Weights of a small GPT-style language model, trained from scratch on English Wikipedia: 4 heads of 64 (2 for keys and values).
Each number is 128 + 24 x the weight over its row's rms, rounded and kept within 0 to 255. Layers, rows and columns count from 0. Numbers have three digits each. The size before them is the row's rms in percent of the matrix's.

# v: layer 4 attention value, 128x224, rms 0.124, rows 37-57, columns 0-223
# o: layer 4 attention output (transposed), 256x224, rms 0.101, rows 37-57,101-120, columns 0-223
v37 103:154143134107149153153152168125152137136131115111129130150166141149145164138190138147114082093128113151135129148148117118125061144125075118127101114156118124100122101098151191112140107134105134118150105174137136140138099094156128131135117120113118100141108158127139095119123107152123156118114115169114170112146122094136084094143103099152140121152139138091096111114104120150138092179160096145089104117128130081066123138103132131112165107136147161118138103150126136155118143146148176150204138106103137104112121167205124146155099159126119166148127125114155138116129135109107076110110125128094134135103164123123131130103132143160116120151167153149154138111140106136131119166135
o37 116:095134103134118097113117107106079117100149134147100154143126102124105149109140137066118142147117093151146096131149094142081177141126120128142153124161195158094111146154119154121106136121128128153114110108121147157149137143105105120116125080137111093122105159160083138107129118105114147083093058123151135144150111099111128092128153113134086120112095159129128144115124119122139138144134126139085148144126134110121120122142140097111113108156159104099084119116092151053115150135116136150165115122121101158104120108110147153135171082113167150097140162087094115087097100101105098116132143124124148141117129126127145108107168133142167122146163174173146149155134152154151144100135
o101 098:128120144137186094125136098126098119090119124093152148139129102128107114129116154121131118141138161116110130107128109156096091120154118150103158125098131123109140122188112093101118109151078119133137101147119139127110142121094140137086127096119124145140136133124137081120098130180157145162150123091122138124144143145120128099124088114139164085128161135121116100140082158128112187135129103185126159107096123160109104123162148161109124135100114143136139138169142139132109109112135110146113117134097122105112185113149176118132100162114059122130111145138159105153139096156130139203107049136137124151118129147120094117082133103141095133082107139159117143139110098121091154112147
v38 101:137092076148162142121145134106128127113131105166137146111119136148118121085117147101136106141100120101108145085133142127114155097137126099133123101108136130126092136107151122156159125106143135126141113150128122118026143158181161139120131176134100111122148151103112128152103143063129143104172105140116121119146120156143127117103191133107119114139115126083123154143118143133124127155105144132124115107153139044135146118141144140142119080133136156092124106137087094114139152140152117077066141121143119154090135119099138085125100131116158124141103147127114090164154106142126124137150119120126119118070139120084138159125138158125085144172081116142130103096126146156133114149091
o38 108:147114136087106139144137141105127135112110152129120158101122134143120125098157151145151132138133143123119136116126114125154114094076148157115131122127136119048091126122089066122144125180088152155161113105110138116151141099120116098087124129169123149092113110120131116102087159127126124150135110134117125091117114161119162135102101117162130102118113102092126138164118174167161116143087120140155115097151116163158111094120109092085123144123111127121157115141084151127137087149181116148124108110162126118111140117112137127140132120087159139157120088157102123128102126152112126114062124171119097134156111149087108148160132158092107156084080141135080177137119117137125159130164
o102 096:154146113125103143102123095129145079122127090150158133178142108110139150118141116138110165146132107154082094158171146104093121115139137121149140160148181080114137155126146148106158131133115132117159143137146131146143093087160139153132117117151111115135138135152139140115104145140103146111123114130111129140143153113104156102124111172118085106113125151121086122119120145100156140150090107150107176138118107038130147130178164120173153101085123128152119095146130129178135142142145110140134133141121101086101132127138101131176120166170155092163137121190139113088144118123137126138092106163133126135120093123130189096122130130122143120167142115123113144158161139074121161104128
v39 112:115149159149127158133151153108144117129098156132122126144099100126100155119085120113134135112125138181123114153112093148135118142141085156103094118115144131096113125076137161129161091115063080127136128124144117145156156116130133148139134153180128105152132144124128129117096152134127123119103116130186058147111130134161121134104136139130174116193141104153158109155105113149108113161151127149116111148122104127191167135132140119170127116166129121147171105119120148133130128110124106114106106134108114140148153142118121129153126108141133165167116128095093101185123097095071123158158142105164125132104135171132129075088181128138121116169093122141115132140147076137127148157131
o39 117:113109122114102121140103114124137127151121093145131096115128148109126120123095114111143108127178148121136102095160097128154138141115109184111128104134122092158087118140113111147117102116114118164129106127116117169134080135132109117115129099167097100135158109144131125122070176138140134090143114120122146104112135120127162107156098107119119152113145088138096120106174181110134082127162141122126086175117133117125110151127137085147119137167143147117148118133137155096150144153142097133142159172104118172090130187100107139162107115141177113164077114127080144111119154132158166099148104103136103135152118187124134119136123126132143155187116115154138167140093094175128113167107
o103 105:129097123147098082109147092125126157139123185148136097163128119100132117128123135114111102156102147112151079131112147138206153121111093120088106100151094100111105158117131087171127135090133076150125097180124113137116176122100149141133151055135143152148130116120142142110138143131118146108122115128148131131123090112108140114124095087144115107130106144100126107139152120161055134128129119173128150124136148138097149156149085185142149135112143131106105148127135125099151129130080130110107123157077145135138144150117093134110084132151130089150119134131150103146141152112145133141132096089131138151156140129129123130117156129107128143136127139168130062118145125144074096171099
v40 109:100105126152126138129128128095128126118109117124162122176133194107154133171086112185110066132133130095096131150104106129118102143156129090125139115160152138141112119124131119113074158153129136159070145044144100110148122116153112087108119095094155124119148094145144134151141146096146141133102109125130140113175106114088129159123166151135144173128149172125163091166110115136109113108100117142113113135115135114133183118122136139101156127142116125137106131136129129094115102148129144125084142169169100164130119122125136110140141111118089132127127134152155123096067161133134129172130118092117138130102140181170127146134114149079116126141117098161147150108114152119120170146122
o40 119:108084156126134096139156130144151145124156119118100148162131139148178078142112110127117081095117115141134144141120130167130092166104122130103115143085120114125119113120087177129175079132135119134167128142113127135161133130128151117154109136126121161134150102156084118134106141082107130130142170154087148179154155150129110145174135150135147135117135173140139161117126159156163157135119091120103116096182143105112107109132169104128149169139109161133109133142048131122163072130156088134139138145138118120127123134139134142147099136146146102108168134113149150117134180107140157161124132139138116126131142092146120104100144144106187133127140106132149165082176097152097128112129
o104 100:102192145118097100163109119119144122116125085100132069150136128172130103121113127144140133121124077129144128117098125123108129161128159121152167090098095125127148127158148121132137165117108111145096113117165140126156118154108146125093139122111115056158098160104098116127148099131147103135159105099103089117100101137113192155123110179112183151135129146143118104123151078146123152134140111113109111145160146159139140123104128101107123145128104099162161161138148137138133095115120119108103135101100093132158108097106161152109093126105155106099177120106123146161134137089125152171176179139134117073142139140099145098126112120143162120128151109138143119110130131119097133165098
v41 105:185110197083106099086085122110120119141146120117091108157158113167088124098128129115131155136121123089150117143135130098103144154146109087139115185113139139119136140111142134112115069112214112128109103130155125152094133107174103134142118128129103128149106138088123119100130129131129126151126147144144119126060134133118101133116168117134092143061137145117140104120128130123142112175134164110134166153112120162116154153119134127211124151165124118101110148119166123125104153136130154150125126128107147135135156133157139108138127129104147128134113112092172133129111190124118129111122119143135119161141128121129105110179097090110096128085134130129084123091117129104149133106143
o41 113:105127159114124160116130150091097120166143129128125128150126123092117148137158163143133188142100112089140124096142131149114162121147143133133167152122122127160168144110104095144145114117132125161137093134148124126110159119178094169145120106072116102155107148114148129111115106109096130131124099079101155152156136089125054133121121103123146102177103128142136125131079138163129155139183131146142162108147101174094154150139103203117102123080142181148130157109171107135096153090133140140178083114152145113100172122131114111105116163098118122150110160121138120119144126130124113164102112135140145127123158130129091107149138125169113153145121111144104138109112142140123126134141
o105 091:111111132136117094147084166134122140131113133132138113134158106092133134097149148103123153151143132095151127061130157177100109108136167135126140090117116127144093127120122087136131146117131168149133120141130109130119180177121108141099101151124124120128128101110141126124131122106138087149137120117130151118117100077129129106113154138108106084126092100123121183150158116133099131115137173105131138153170126158135158117112083093149112106140154157123071113159154123144137117151102107130118115133181143169145146115136111145129143125113117131114103166208108145132105082128126132088141154105090114091166164165150074118111118139147139151161144166111153119151159191166111118144124
v42 100:128155124088145159074155158154105151108153135127154117124143098156129097127108172110127103133151128123092134144102144157130149059109127180120152082122164121121136154116131144137146148149137143116077131108137162161136137109157141131118108147115134093111125122136123150111133162164139113155171178141125149128120114108100081173142115121117109138142154149130135119129129117139136139090109116155156136122137126140138065129139106131147194105105167121153121150175078100094112087128138122123100159128130131112134109089161132125120120125130172106116128111150139159076126165153064114143143131104152098112116178125145129157154121152156086129108139128118138146147151150130186107083089
o42 098:139170158128163159142086124106182119119157127136141151110097126145112159122120177154089081076145152146091105134135131162137126102106121136110145131126167161134142149155133097170145152098119162124116152091123134167127136181131121130146141119159110087149109102124109117131126127147125137118205142171111134144176116092130135128127120140137120122147132131160158113071126077085142107170126099142097104105097162118133149113113189136108121121153141096150122113084153110122145119161105117130122145122140142152116113185079134143111127133123121084130123123100089128172118142105117138133098172133111110099099147135133120080134133154134160146117099148115134126181131118100144115154147
o106 098:109113141114159153178108152092152105172122156095109115082142132112126144113148112138136133120158109095134130091115133098082087170135162125113146146116140091109078139104142138098130135122125082099188141143137115093168068116116087126154100151141116136138100164129103136114194177153163150162107144103106115082099144160127122155099134168082101132097134110073128173117122097123145157159104104092126107165131144143126104172144132067145159090112102129117112114147117095080109123132121146128136124124124128109121134113119123116107177123142124144115146138147113110162133097129128105117109138113117140132139117141114119137120136154110157113133161100117155150089113146146097123113150
v43 104:140144129190111119117122145119079100150143140118169136110130112128141117150128087118121119141098129108130093178159171108148137120126114174143138173126126143117150092118119082097083149130202122134154090167106130151107116117143158110165171139168135118135146135149137149113133121128121135146072094118119148126128156161099103131127129137141108096139133144135139133114100121128095145108118119085151148112159132148126143108115141098140142116081162087124115141150115116144119087129107165103183127120135109126151144129123129148195135122111104069139106130110084136071144141126143139174101136098078162124084127110141133114124121111093152101139084117088140138130116146099099168096112
o43 100:124148157164128160100148141120167144108120155122151097123094111142130122155105133159116140135114098091125108101098078147110118114095154131135099154103102105133108127141155116189142132167131147097131107108152101110134134087134147110133134136117183115128125140114089121107181157165106097128133144076142123094104148132124121128168106112128155102127108155143154115127151150145127121087168090154169124138148149138142103137107180143130105132169151122120140131114117179171092137119129136111131114142137160138128137068114184125102122129143077071116137080123151121105141126120133113172173156152133165124076161089170112116125172153105113153135124126145133140143139159115168149106131
o107 102:151100152087089138088123094156126131092099114149155151113148144128122132122132126095128114151132098134142110122181114137139131142124155129138134112133087114147151093095095087123120112098147147079143100111100139109118135114085148157120086109174151156109125115160114117124136085121126096145133136174108126157136105118127154137106118150097144107127107166144123115126093108145113150067142119142145092161096076132081144156119127133076127111131121130104115129137106120156153209109181121111138153122113094119138084126129152140097094149147170145122103137092103144116163134114141103110168157103158111134120108128119103139118145170138166129115142160122098103099115087179119096110163
v44 103:107140181119134170106126133124159145144117121159101154111110131163123096136153086174121160136117125077125118092117121156147170140164098134145131121117154127188123137125112146117118143094127139161130102154144104155121121111099129158126130152131143108141146113100099129156149153147098131121144145159130117105103093143078156127120146129135087122135103105090121101105065141124164118120142154153142169140166121165144122085114131141143113151133117141118112099148151121124154155149121079150126095136112112166098108069153150127121136063146152089134111116132158088156072125140086108118135118110182098117098127155153102075148093118140189101136127109134094129127133108138153131111131
o44 114:081127137116148134123098127154144131147094107132104130125115165093129101098136135149116130142144111122092117103135116150153118136132136135154112107111132156125089177077102113121192138140113115125126114140136145142080148176101119150098149135117141091163144154090136148120079113134138088153123097097148085143123129117106161168133105142125129128112138134168143172127115114129139166156129125142139128123160180124101118125159173119125146156127121102156132097129142094128136133092135118121080142106119181127083180132115157115111108127130154134107117091149140130125141149140163133162152132142101075105192100141146072086205135118111099100162112141134104146100131131127089123150162
o108 095:081127124111100143153132134140130121077133139094137136147078168113109118167100113120124159080143147151145136133125144092152135166144151085157110109102148105149102144118092160106173106156102122099113135131055126153181101114129097104117120139101149153175113131134180163124119129117134128111121179092110143141131105130102148112132117102107133111148117107135145129138112134135114132152173123137156140113140094159106143155124103161137090110135164139134131133132101165129095123117092147112165128150163099110157153155095113100091149149138127138125160117155111110159134111093136148149109178177115130130122137126133055171137143152135150157136126120091140142170153140129152152156180
v45 103:120128128096117140099119140087076124143142098150125128103120080134133146070149083160094125128124124151088108092147137102104127107150132143106121155136127141152143110120129140133127167152131124128112116130139131094123138126134095124151100162168110141125146123129156130158104148176115127159102176117175116146130142171124118171160113144149132145102116110110172122134119110164150158119144115149113059132123146205117163183134151099138171135128112127118130173120120148130137115162129118097131154133110153137150166130153124158094102138125161150172146113116104116108146158151142133111124124113105184125122123092110123129183178125100106165114103103156123125082089168142175121150109
o45 113:136092176124066161119144154106146134099112143122108113142119095124149152117161177155113134139072110136147123114121147129127166139138157134139126074085138159159132104157186095164129117147144147125110128108139132167140144156137132156172142136131106102131144080133108135084100122121080154083143134139086143086080113154150082101142145162134118169115124149134107130128129111109126134112134111141129143141137112125080131076171098130152158131134165102133105137109099133136110122140146087127127095119128123135156117131145070124097088121189126091127083139100093131103119098140149113112118143140114102118183120137119120093127117143172124170151144126105146096129115138093117106143131
o109 100:130132142122127089132157154184155147160121131135148166179141141150121172127120120094145140139145105115108106098154117119122115106164116141090103104102113133115149089084130080115122110128127139108133159161109147147119127106069149129116112106143135138090154130106116125128119140070094147150129122086144119111142146106141142119077184119090111100083144134134182122102117126134122159133098141111124118131116124128206164145126162106157136150102120138101132116191140123103112137145176128146172130142106165130141133095150131118154132139116189157120118137106142180134129137147167134137084157115132106103119105124090153152104155128092161090128102141124112132165177121132099113129119
v46 113:139106165113123104116122113105213111120113133148134119108164136144117081135090103101145118094135136134090121128139149151137167145129151118112075178074134117104104139152118178151115127163113154112093124140137123106162114138115134156124155155141135132107140128142120111120124081127104124140114105117123107104087125154140142081093154127116193132141156131158101134152155115135124097107089096101108096116159094142155153173156123139102130123123147159129136134126108130145102074136129121150115163137157124100126168130113169140121128129102123158112108134114139084102166138164122132147153128081104144131102116136160154147138119152111222130102139125136155136122124151173155174106121
o46 116:165131150122151133146123146121156094160136135118132132133149126091168074142120117187132071106124147138141108142100110111152114123143144148132143142155126181123142105130126070127136121122119118134105137099123108090166090132153103102114088130167104127112127176126095122105106146123117174079139126142141131134126136128139106103107159081147133131116156151124118130160144150174095106072147110131135109120129125142098141098094088150127125118115119133103134134090122160117117111147146104157137098135189134121122130103090117138151053149153132136083089131106103098096151194149147120120086085091145152130155132138100159154121140131110154114099120134126102162156153094115095098128116
o110 113:114122168140099127166088105111109107098109109106097152067115115117157115128107127167128092115156083114112153119110124128138078122099122165143108111132131153121144116147163118115136087141117126146126081097131165100115114133135079133065140111098104103128115131112083131119147101124095136071116162123120116135085113110112115140175132138117164160135134127128131168151142147090142095117155074107097169118136119108124126125159133136080108150139147098137123131081133175086119134148128134179183102146132137148111160111136131131114137109142080132108143121111125127109111127097120148101131165133120116117135146169134128114139094136145136153129074115128100191118165122184162126135139
v47 105:150147161117079113125099128125176116148175124152127154078112115120130113147048165130149088163171145139105088096146141157133121161127204138085095146131143117157105091129136158138180126115133134139145159163112138085106132103171131138144110127122143141143143098153142132107128160147170118140122121156161117131127135141105088077182113091126160097122152161110167095148140120142101133145140140156144115137139109167084115096131138142156132121098109101125140118107117134128118096136157127135117149119166123135139123102099189166095131109136129163122127098184120109107131160139146131112129139098104132138124126121101129096165134112131119103096108110132124124141137139123083159107162
o47 113:138125134135120110120096115140118127127136157146131122154135146101135110114132106135110130117112119130159110111075108143205132148153123137132133125078118098131119162154099107178119132122193130099135163123139123149130126160165144161113168139154146156101135113157145143147131103097131096114099132142150108085144135159126147131135121198138153131134168135163175090109148128155118104126157095134140111102093171140106139128107085148140107119133137145120149149127110083111128139149112131127158131164160152150179168113134142137168110116159170161118086147085138108114179157138123160088184134116120127185133138165136120144119120147152151099098123097094079097152127113115152134125150
o111 089:160124092144144093147106129167164093127131108105127146153165089172136161120115140122112136107096180113101118102172115137104133149149137130102121152138145128127130139092124120110126102124145088112111080175138134109130151142146108146169164124116086155152142140108128103158154110148127125103145132164137074116120144082127103119107168111072115104165120132126086115107134108108106141148125146082082113147146065169127157111165134113128138135109109143141124117136147098100144100098137155107155124159094097122130150126114118193141125113138125182122124143113121158117156126170169106097104100120121159120121118121142067106125132131148116139120077114111157167118161131114089132141166
v48 112:155152126137127100109147113136169148142095138094123100118140113095138146112110078133119132162072099165092131106113159152134074105160110162130093158167081148096107171148126091140163111149115111121087131118148123135136145139128167130153135143108098173160119102167144138122136150112095191106132124183143098150166135162124130097130106172146129082128097085147099100119112107125068120150140128125157086140119116089134107165139134127122153136104139156178117126116132157159139132120130063135126152151119131162106109112105124109096103159159101117112122084110092125142115129126126133122122123169144113159104129113107139110138131144113105127170119108123122123162132102089106109120141
o48 117:135115120100083125103133114096120134119141121080089101107130149145146130138143132138104098146140132121132104127139150127162120075154108130145150071104133124138120131165136111110085116161132143101101126104154115105108130087167116116160108118122124113147161111081160115183125084104140089143148119115128129096094125117143143134116168104152120107136124115149142129122167135108139146171087143158107086133129128154113137149153147065137158127147144127086147142126117123128129122135140090143135128110113129105193078186095069141157112120154157163146090163098142095124110130117155151117154102153125161149101104130105173136054150115108137107119118093087145144110116119126088115118112
o112 107:114083149111059158142129141155122110143099138171149103154151091141140118142125142142094092179175133123112134125178062105146091146110152128095128149129097173118158150166119153152117120110112177125169157123157148124140145121128124140126118084111121152132149128123140123141078130152174109125130082138126129126118105135149150120162103121089119134159146147131133131142185133117128094113140134127150129106157120122136123139132159147103135107163091155174136113137128170153131106101111149130094135061131184099122092107119129095081116170131131132133156175162113114112110123114124119137162121150149111175099127149139134150089134102198114143121109123136124131110133119149141123146122
v49 101:095121131104132090141154089117126182136166108133123146105147153165152098132127170122123157139153124123089144140124107119126124143108137077136149104132140130116125159140092119129061119157136152109130137142083098127155175131160130109131164101149126099147112146092122123122136202137144071101101142142177150136070130132142140100148061129158161095148102136107104159122103130130111127089110119128127114126155086125122115134132135133126086099147116130116108141067141098116103106146145159112142124155128159131119088156162138115128127146129129076107134152134149099163126115127138149091112147136088112176140140148169140085138125115145152167147126150116133112152128171123108135068122
o49 113:114129143154159102097176073124116160138144137136137168113168171121119130111150142135161138102094152100166128142119164120149139123095092072146141106163151105172149136140123096092106105115122160158141125142143126113104176116145140134145112117125139164091115128133102111126139151150116135129118092110150091150119133149143140172116148132144131107103148177128136139143112108115140120115125083141115150092151099133119116142090109119154106141176168116108127116137189145119144143145108128136126121112142103126154095094105174093167120128092105120080139103074125075096163137067108139084088163110099110142126144087158138083128086133123111130141130141134093131139147101110120106140146
o113 099:139121127139129104112141141183132106126128104137084086101156135143125118123116098137155103118082095114188143132104161143127161148141095161093114107139189156137109155147136108144159113128083135114148141138123061134176139133155110106164158147127108119142155132142116127114123122141079116126132113105121154086114150085100107116137159147117143105120108147139129114152156114084094145097163135153099165115070142111118132113101114146118135072153155143132130107084162130136153110111114116116094108136194150143155149129122114109144102108114127143157200125104099098134134156109147125116161153135110185121111069106117135085142131125111132134130125101104112114163138136114093123144127
v50 108:084147105136158097133134124101084149140129102136114118139104133141092116114124146132139149134105117091146071107133105119133175162097101127155090079137159120144122090098122165116119130162136113128147138117134102129124090143159110131108145117081106156133111118119150147130111131132120173103090173095141132083155139165137155137138153106117103144115143057157122081136096144119105130173138153123106184138115141139099129115110136128154158161159146140159157090172120135087118123107117133145168088121136135201123117137166156089116147084151149147106111139133125155151123153148139140133125108097099137143102121096127138132140094105118079126189158168133130137141111103145135138110126
o50 117:102116083094177119085106134107129138103130137135117128160145133114102132093141087094131146131092124113142071125172144153117128150137093116090104157134126079143163124101123152133143107162063127162138090078136127148090123127138156150090110098125157156140094138122101135137129133130127065156129154092101148147132128129127180124128163131120134118131113138124135150142089156150117109105108110085104142101100126131139138109116146139162118156094144129138105099162109122124129116184093120132124139133133179126161126104126167153141128162131112123159099143132154079134065090148165119134155118176138145091112128128118091149139107152113132134173156135104098171090118144155108130129131
o114 105:132131104146104141123119091187162147092098121139109165164135120132093129158132117129142141164137140134132131122110146117136120119111159127120092185153131137083105136132148125110142133121096128132120138075155090113122136131110109124113156117081168118139147115120110108096119093087098114122070120100097143136151131154108153084098107118103122132168130139116135144108139139188127092172139103063150116149130135115150124111088104129176136136135119122105119120149119148098106085131106138180147097092132128111113091119126172112116166140104099119134113189153147119110101099146120151155162173103145118115110181162119126134125151167123141137165165147108154142135081106125100086125113
v51 105:144098106117168134137115145160131106104152136142095127142133119097120149140117131147120112135153130098128149120163130136123157106135175109141087147117131140130133129136128128152110163153113115140155096185152092143136103144096114127100097126143180197118139119139136136092118183101119113130115140097105151116115120125096102131107107144108135128150150157111136122089121175120115125098120158138118086138157122154119126105126136115144146116090109117117197170197071109128122066129140139157127099124172136151141114095118166092132085143130121115115126135154114120165162121140142112141136111150152185129143079183068161116108177149107133123101098123108123155089132135129092131137130
o51 109:157133139138129134114131119097169137088123154090133128120120100127167124140149160172102129150115110130140123104129109142198140119139153116070078147137125147163105124100120125176157152178127134109162118125125087104133113102141130144117145160104133143161121119124129133088122124060104125116113165173136140104149124137115132159156113157128129119142129140160111156143138132156084095120119086099101141170132159137166132109138121096171135122125111116146119134148150136145170102165169141148155126083121117120128116124089140138116115111073158163127075096130152158122166141173151121128124153118135110114158152130132198153122154162084136117138097168115161144117109113105140160158136
o115 095:152124098125157104130205156093175103136141095104150106135131122131120127158140131124102118102145139144142148111120129170132114145158132114145132111165157155148126109108143111156119124133140117140129119111090144120124140121111127111098102147093127170132142106089117149150095135123166166132146136109139141136156146113123102126114133106170124157111144112138106105095096115140121099155134185146079172091128132131120167138134158100129149145055126117117166120119102151193146061139136139140132109136124116074111092071148161118153134126129165129165094148112143131111145106152159073152140113104070123111106143142135157174135135121113121146101112145152140132141133177116100147082132
v52 106:118137139104093149135127090091130105143159149128131142150145077140135114111085114156157138138116127128106112125087122144117131138152147118137100142077147122170131121119142152101151139083133150098149122148125119109150121146136131139161146143141126129125140119127117133121141106142138189126077181151073173178132109135175161109121111172143179148101105146154159126149130135126085138174154084119124060143178103126155171140145116123075092116141099115178143146118122115107118156106117088094136180099103117109132107138124146132120126085184070139116118141153096119117107111123138103140123102114115137139142104142141117109141158106132142105123134124101117125076112110093121167125125
o52 113:074109139138077092136100132128120115179119121121161120157130148187135145132161140187128091130152096124110106125144147115123114121131142108116095102098125114140119165138136157155077099108155076129114103103111158129112128104139136156149113101170158148101142118142120116144099189110156132149104153123118066095124134158150130072103125108125109163123142182121125067137136143151136139123123129135129111163176111102149122117128138105100141127116100133159161142104096167140138120118125140101168117094129138147129130101143117075155132126161124123142125136162157124075106139162141134108100113117133164116125104165125103096141147115089106111137119126132111162130186127139074114145148
o116 104:119147121130116087156153130119102141099146110090134094132142124096115102128102111133113087125141100141209156144125114099150135133152122107131143093123146162116120120130138127153133128061094125122135126145156116116114137132114139101161126116143161173101123089132151146160119124083126128136114142126153125084134084080177116149123142060126146151146122120123102115138084162141099119079180140124161102121172123167096163141159092135113131102132140127125096102121142170132105148095143129134146118135138113069126086160154129124174103118128171161103134149109121162120130102109140131128103085069152101128125118115143083145130113120129120163115153134158119134140163129126118070123156
v53 110:157138129161112126099161107144134133103110149135090126149129121107106157151132065091110141145155122112160118138144128147120106106125138107147142090174138108098156089107117131132145112128115116141128118147115139113170150126133132155155137123097060099105108136104097155146113073170159130123080139141103121103149084152147145143157166124127134141122119093126183142140099147123115125116130153131154093146121154136107181115119142126132128150131097104155131125150147110068136172125139166115171125145098150142118152151153112184157080119117158150129126144123099159151093093125079123115132130065144140089094092089160118114175100145143083161141125143151131120140104125117124118100134
o53 118:151096125106132147111111148131107114159136139095079116149120118136085096101141127117123147147106109163128110128188084159131112145119112150132153137152187114113119065116143145141146132112120099128123126129142158089152105126142121096123099123176126140104124076179142129103115125167168128147120121074072162144155152123117143106105137123129150138113095129091113108112109133127160136142104118123138101093152118103115146105167151116146150161129167103116114170120141142165076084129114096119140111114128147163125115133153145114116119135116153171134145124137141098164092109078077143139114169145097097148163126100166068090120110143102121147130121126142123114130064124109115153128127
o117 094:143123106126125097091136148097075122112138138130134133184111163102103140156116187097153138148144173141151181124126153136159146115147124165147114144122085127152102132124140160132116144163172096106117132139103145182112131144092110109068073112108115129129096126121121172119107152094125111100133145127153140151120150068113115108107155109135144102168100096152136120120107190168154123110117136144150096129177109124096100142154099157097144111092145113103108164146140120139097155153102151108106147099126116111137100148167125113133161112156138131126122141129099149175086115096103126143136120118149123112133141153116088134136154115123147116145139135169098099120189134128099123148125
v54 107:166148159107111140165096121157111127123126132128140136121139134136145089119158123117088097152090132164134149058121135108132137135168156111148140145086126139114095103132099142131124112118119127141099121094137138142154093103146135161136141172087122127173141120149133120131107116202116094102118163127118112090116161175123150103120119146136120152140103114142177139139117140118135146148142137149154168147191159095129198136131135141150152129161132159126139132160115116146110132120116119124142074124131144066104163122128135133139139104164099103128111130172147126120145095096124123164146145148098152136142136166141103129083114111149065098153059106112151124143145151125143175129106
o54 119:124100147126113136129131123072147156138124114145091140123116158100121116122111130159099113111158187080122127079105162123148125114158144148179086167131148147153137107108105093118121078124160111125133094134143099169140123140097102151122097098144176168129166135094139177128114141123105139149107145135150109129100131097112099101137146137132149144070085130101161123109162144119126099107185167115134121138102170144107191131118198158150093142117108140128122149140144120148126163092114110089127154134098129104125122131136090109153112144118159125157111142131133131126147140108144102151144170151146131113159129119141125112148175105113164130152094103112100139127143121120135147078094
o118 101:073098158111132127127087116126120136162132107088110124130117179129143135086151085125142147135114119114128116142190100140125156160143084129130146132145160162124136122135142133168166101090132129147130129117119117163135122131117175125118103150139105129168134140163129132138089132152133146107116161116148123112153097161149176065147085122111147146113103117111155117117100165163112160132088116113124118092161147121111091099180146172172135110116128135142161140159099141137125133158139067120122177126135107101118163099148184113107108144181119132085140142151132096095127124149155122140080154127104139130116109099119115134108095140105138100158137142121112116091120093108117108112174
v55 102:107124104109141155120116114117128109163122127124112099134117108106142083101126143139148106119146148153128146161100117117121117111100118093137068097121116125124145123112138150117109104152093102146141109119122099135125136143145167126154144184145175117149113098133133137173093166115118159138132135077067100123129128157105120156126138116109133152111141166111168135141103153120153159127126174169128098080138175143081153170111165130096169145153108123144088101099055133158126129123120112164145094100117093155139165129120152111114118128136103109135138121150139084087162151113185132146111155103151127185096101122142123130145161153140111121100149161144079148135156124105141123101118
o55 111:088107107130123121111085147111113142093126132105115123116101128141128116142141112142150156137140109120143125145073118137139121127151158145144108134093110118160087089128099105149164145140144131111083110155144118101123118131139126137082150091078152130137134105140137176137124115107118136109110128102176105148181140117140142118130136156140165129114120121125151088137105162158168143128062130129131131104111091130164169090119153196097155124132139117107106134096095135138162098158124147142155143113095131116078154102160124178132107122114087093130157114122120166133119118129130176131110206112143083110155180142125133141166124142138146132134170109105175154146157161147124154108132
o119 096:133095114098126143095217159146106112136128100168131103180153122144158120114150121132097130156136183121097120141149121095148115110108132102103120125142087150110125131119115147137136136109115121168135120122139131121122139144116123151167114115121154101146137136078092116131127175150117178126133109121123081137107169147144153096059150137139102089123121167085162100133126114114126103095090096102131166126110144143140086128093112149132130142114077152106130154149125087140124110100132131136151109162143139104189127138121126102087119157122117148112144145174152090153127152131092073127098129131156128136134112119129169120115161119089139134131150139160157175117136115150103111126081
v56 111:106129121103112138139118170097119127107095142153139113168147091085148150132128080145178081111094148158148103087110133115143111080157101154113177130157138109135099101171119102116163124100111128106130115098139164153106109145153090164138168164134168135118125139102149129134103133125133121147141121177122090109122120086112144142128095120133084107142135150133108130092135165118136103160081175135143090162143134129156125134128121121083089105121157108181135135141180135100116186109140111112109135111129142191146073121112092126113113102108120124151127113095120123160135092100126134142127141138131074143162120138107120132121113101118096154139145149116154131139134118108135077136110
o56 121:128113108107074153148154139108097122083104152122121167117095115124126138122156120135159119147150141117103136150117120074121155119150104099098111140175139106124082156158113139133129137168117123096137164204055102154129120103116082142124120207119114097156129172127141086182114129150132160162154125124143136145120126117121134144120121134166106118145153107134131150126117138123124137155133118111148089173145131118117129143139120077166132119174071128125151101113115113126132135065099132112121153097160071122108138135127073129151082124106121108137139155130118103142132114105171128112111173127163136154121092140115109141079110119158133125123114103134140129115115135129104133143116
o120 101:113131122126135171135131111122116152105126126131128139131135186132140103138104108109137137151119129139109116150141125096126124138143144108129148181142082166135146077119184134113113193099164108116151126165142144114128105132106103094146146105148052133114114107137126180115157117110125117139112148132165159129155144099138136112084108142093138133144114119100111151125136141165138132160129148117187107097150134154072071139124081144122161143174151141086118148124106137115173152136110155129138110116122143114141130157169109078164173123137164163116144184164107138171125078108124088146141097126105117140107147139121126120125157105132138139102170144164152113134116109106119139129162
v57 099:119153150107117149104144174134133140112128122084135077127099150084139098124191162092132127141125102140115109113160126138146100139122151142125104166095092135077137150136101146117148123130128086140151120138113151144112115100142132144158113125136116150112159105142152130131129123134127173131111121109143153128150132150109095134188147146128140147111181133129134126145135116116191133122141167128126166153133139126123155085114117138145082109106105091151147128140126113112131153099156132156151133127124142138108103121118096104061146085110099145164152127144110073196159127171139123107164101080151133098143119179131127147059143111109104131161112108098104128114095143125119183150126
o57 103:181147142133122159117141121108130124119108112116089134107084153117138130125163147130111129090153154157109125126166127135148131130147110159138121123098131145159127137089144135132097143119163061089132080102107108131122161108102155141111137132132105160134125153135128132060108146130143098146137141094090157144104129126147126121169072131136136100153164149132197131102093173163131122099149146120140120144126084123141124152146076123195071183120102153118140122137104120137111118081111133114129119090112161155102135126129120127133125095131145146126128139128106161125129157106134098104141143118107145144092105187126145177201153101149131106128145096092155119117146128125117126109130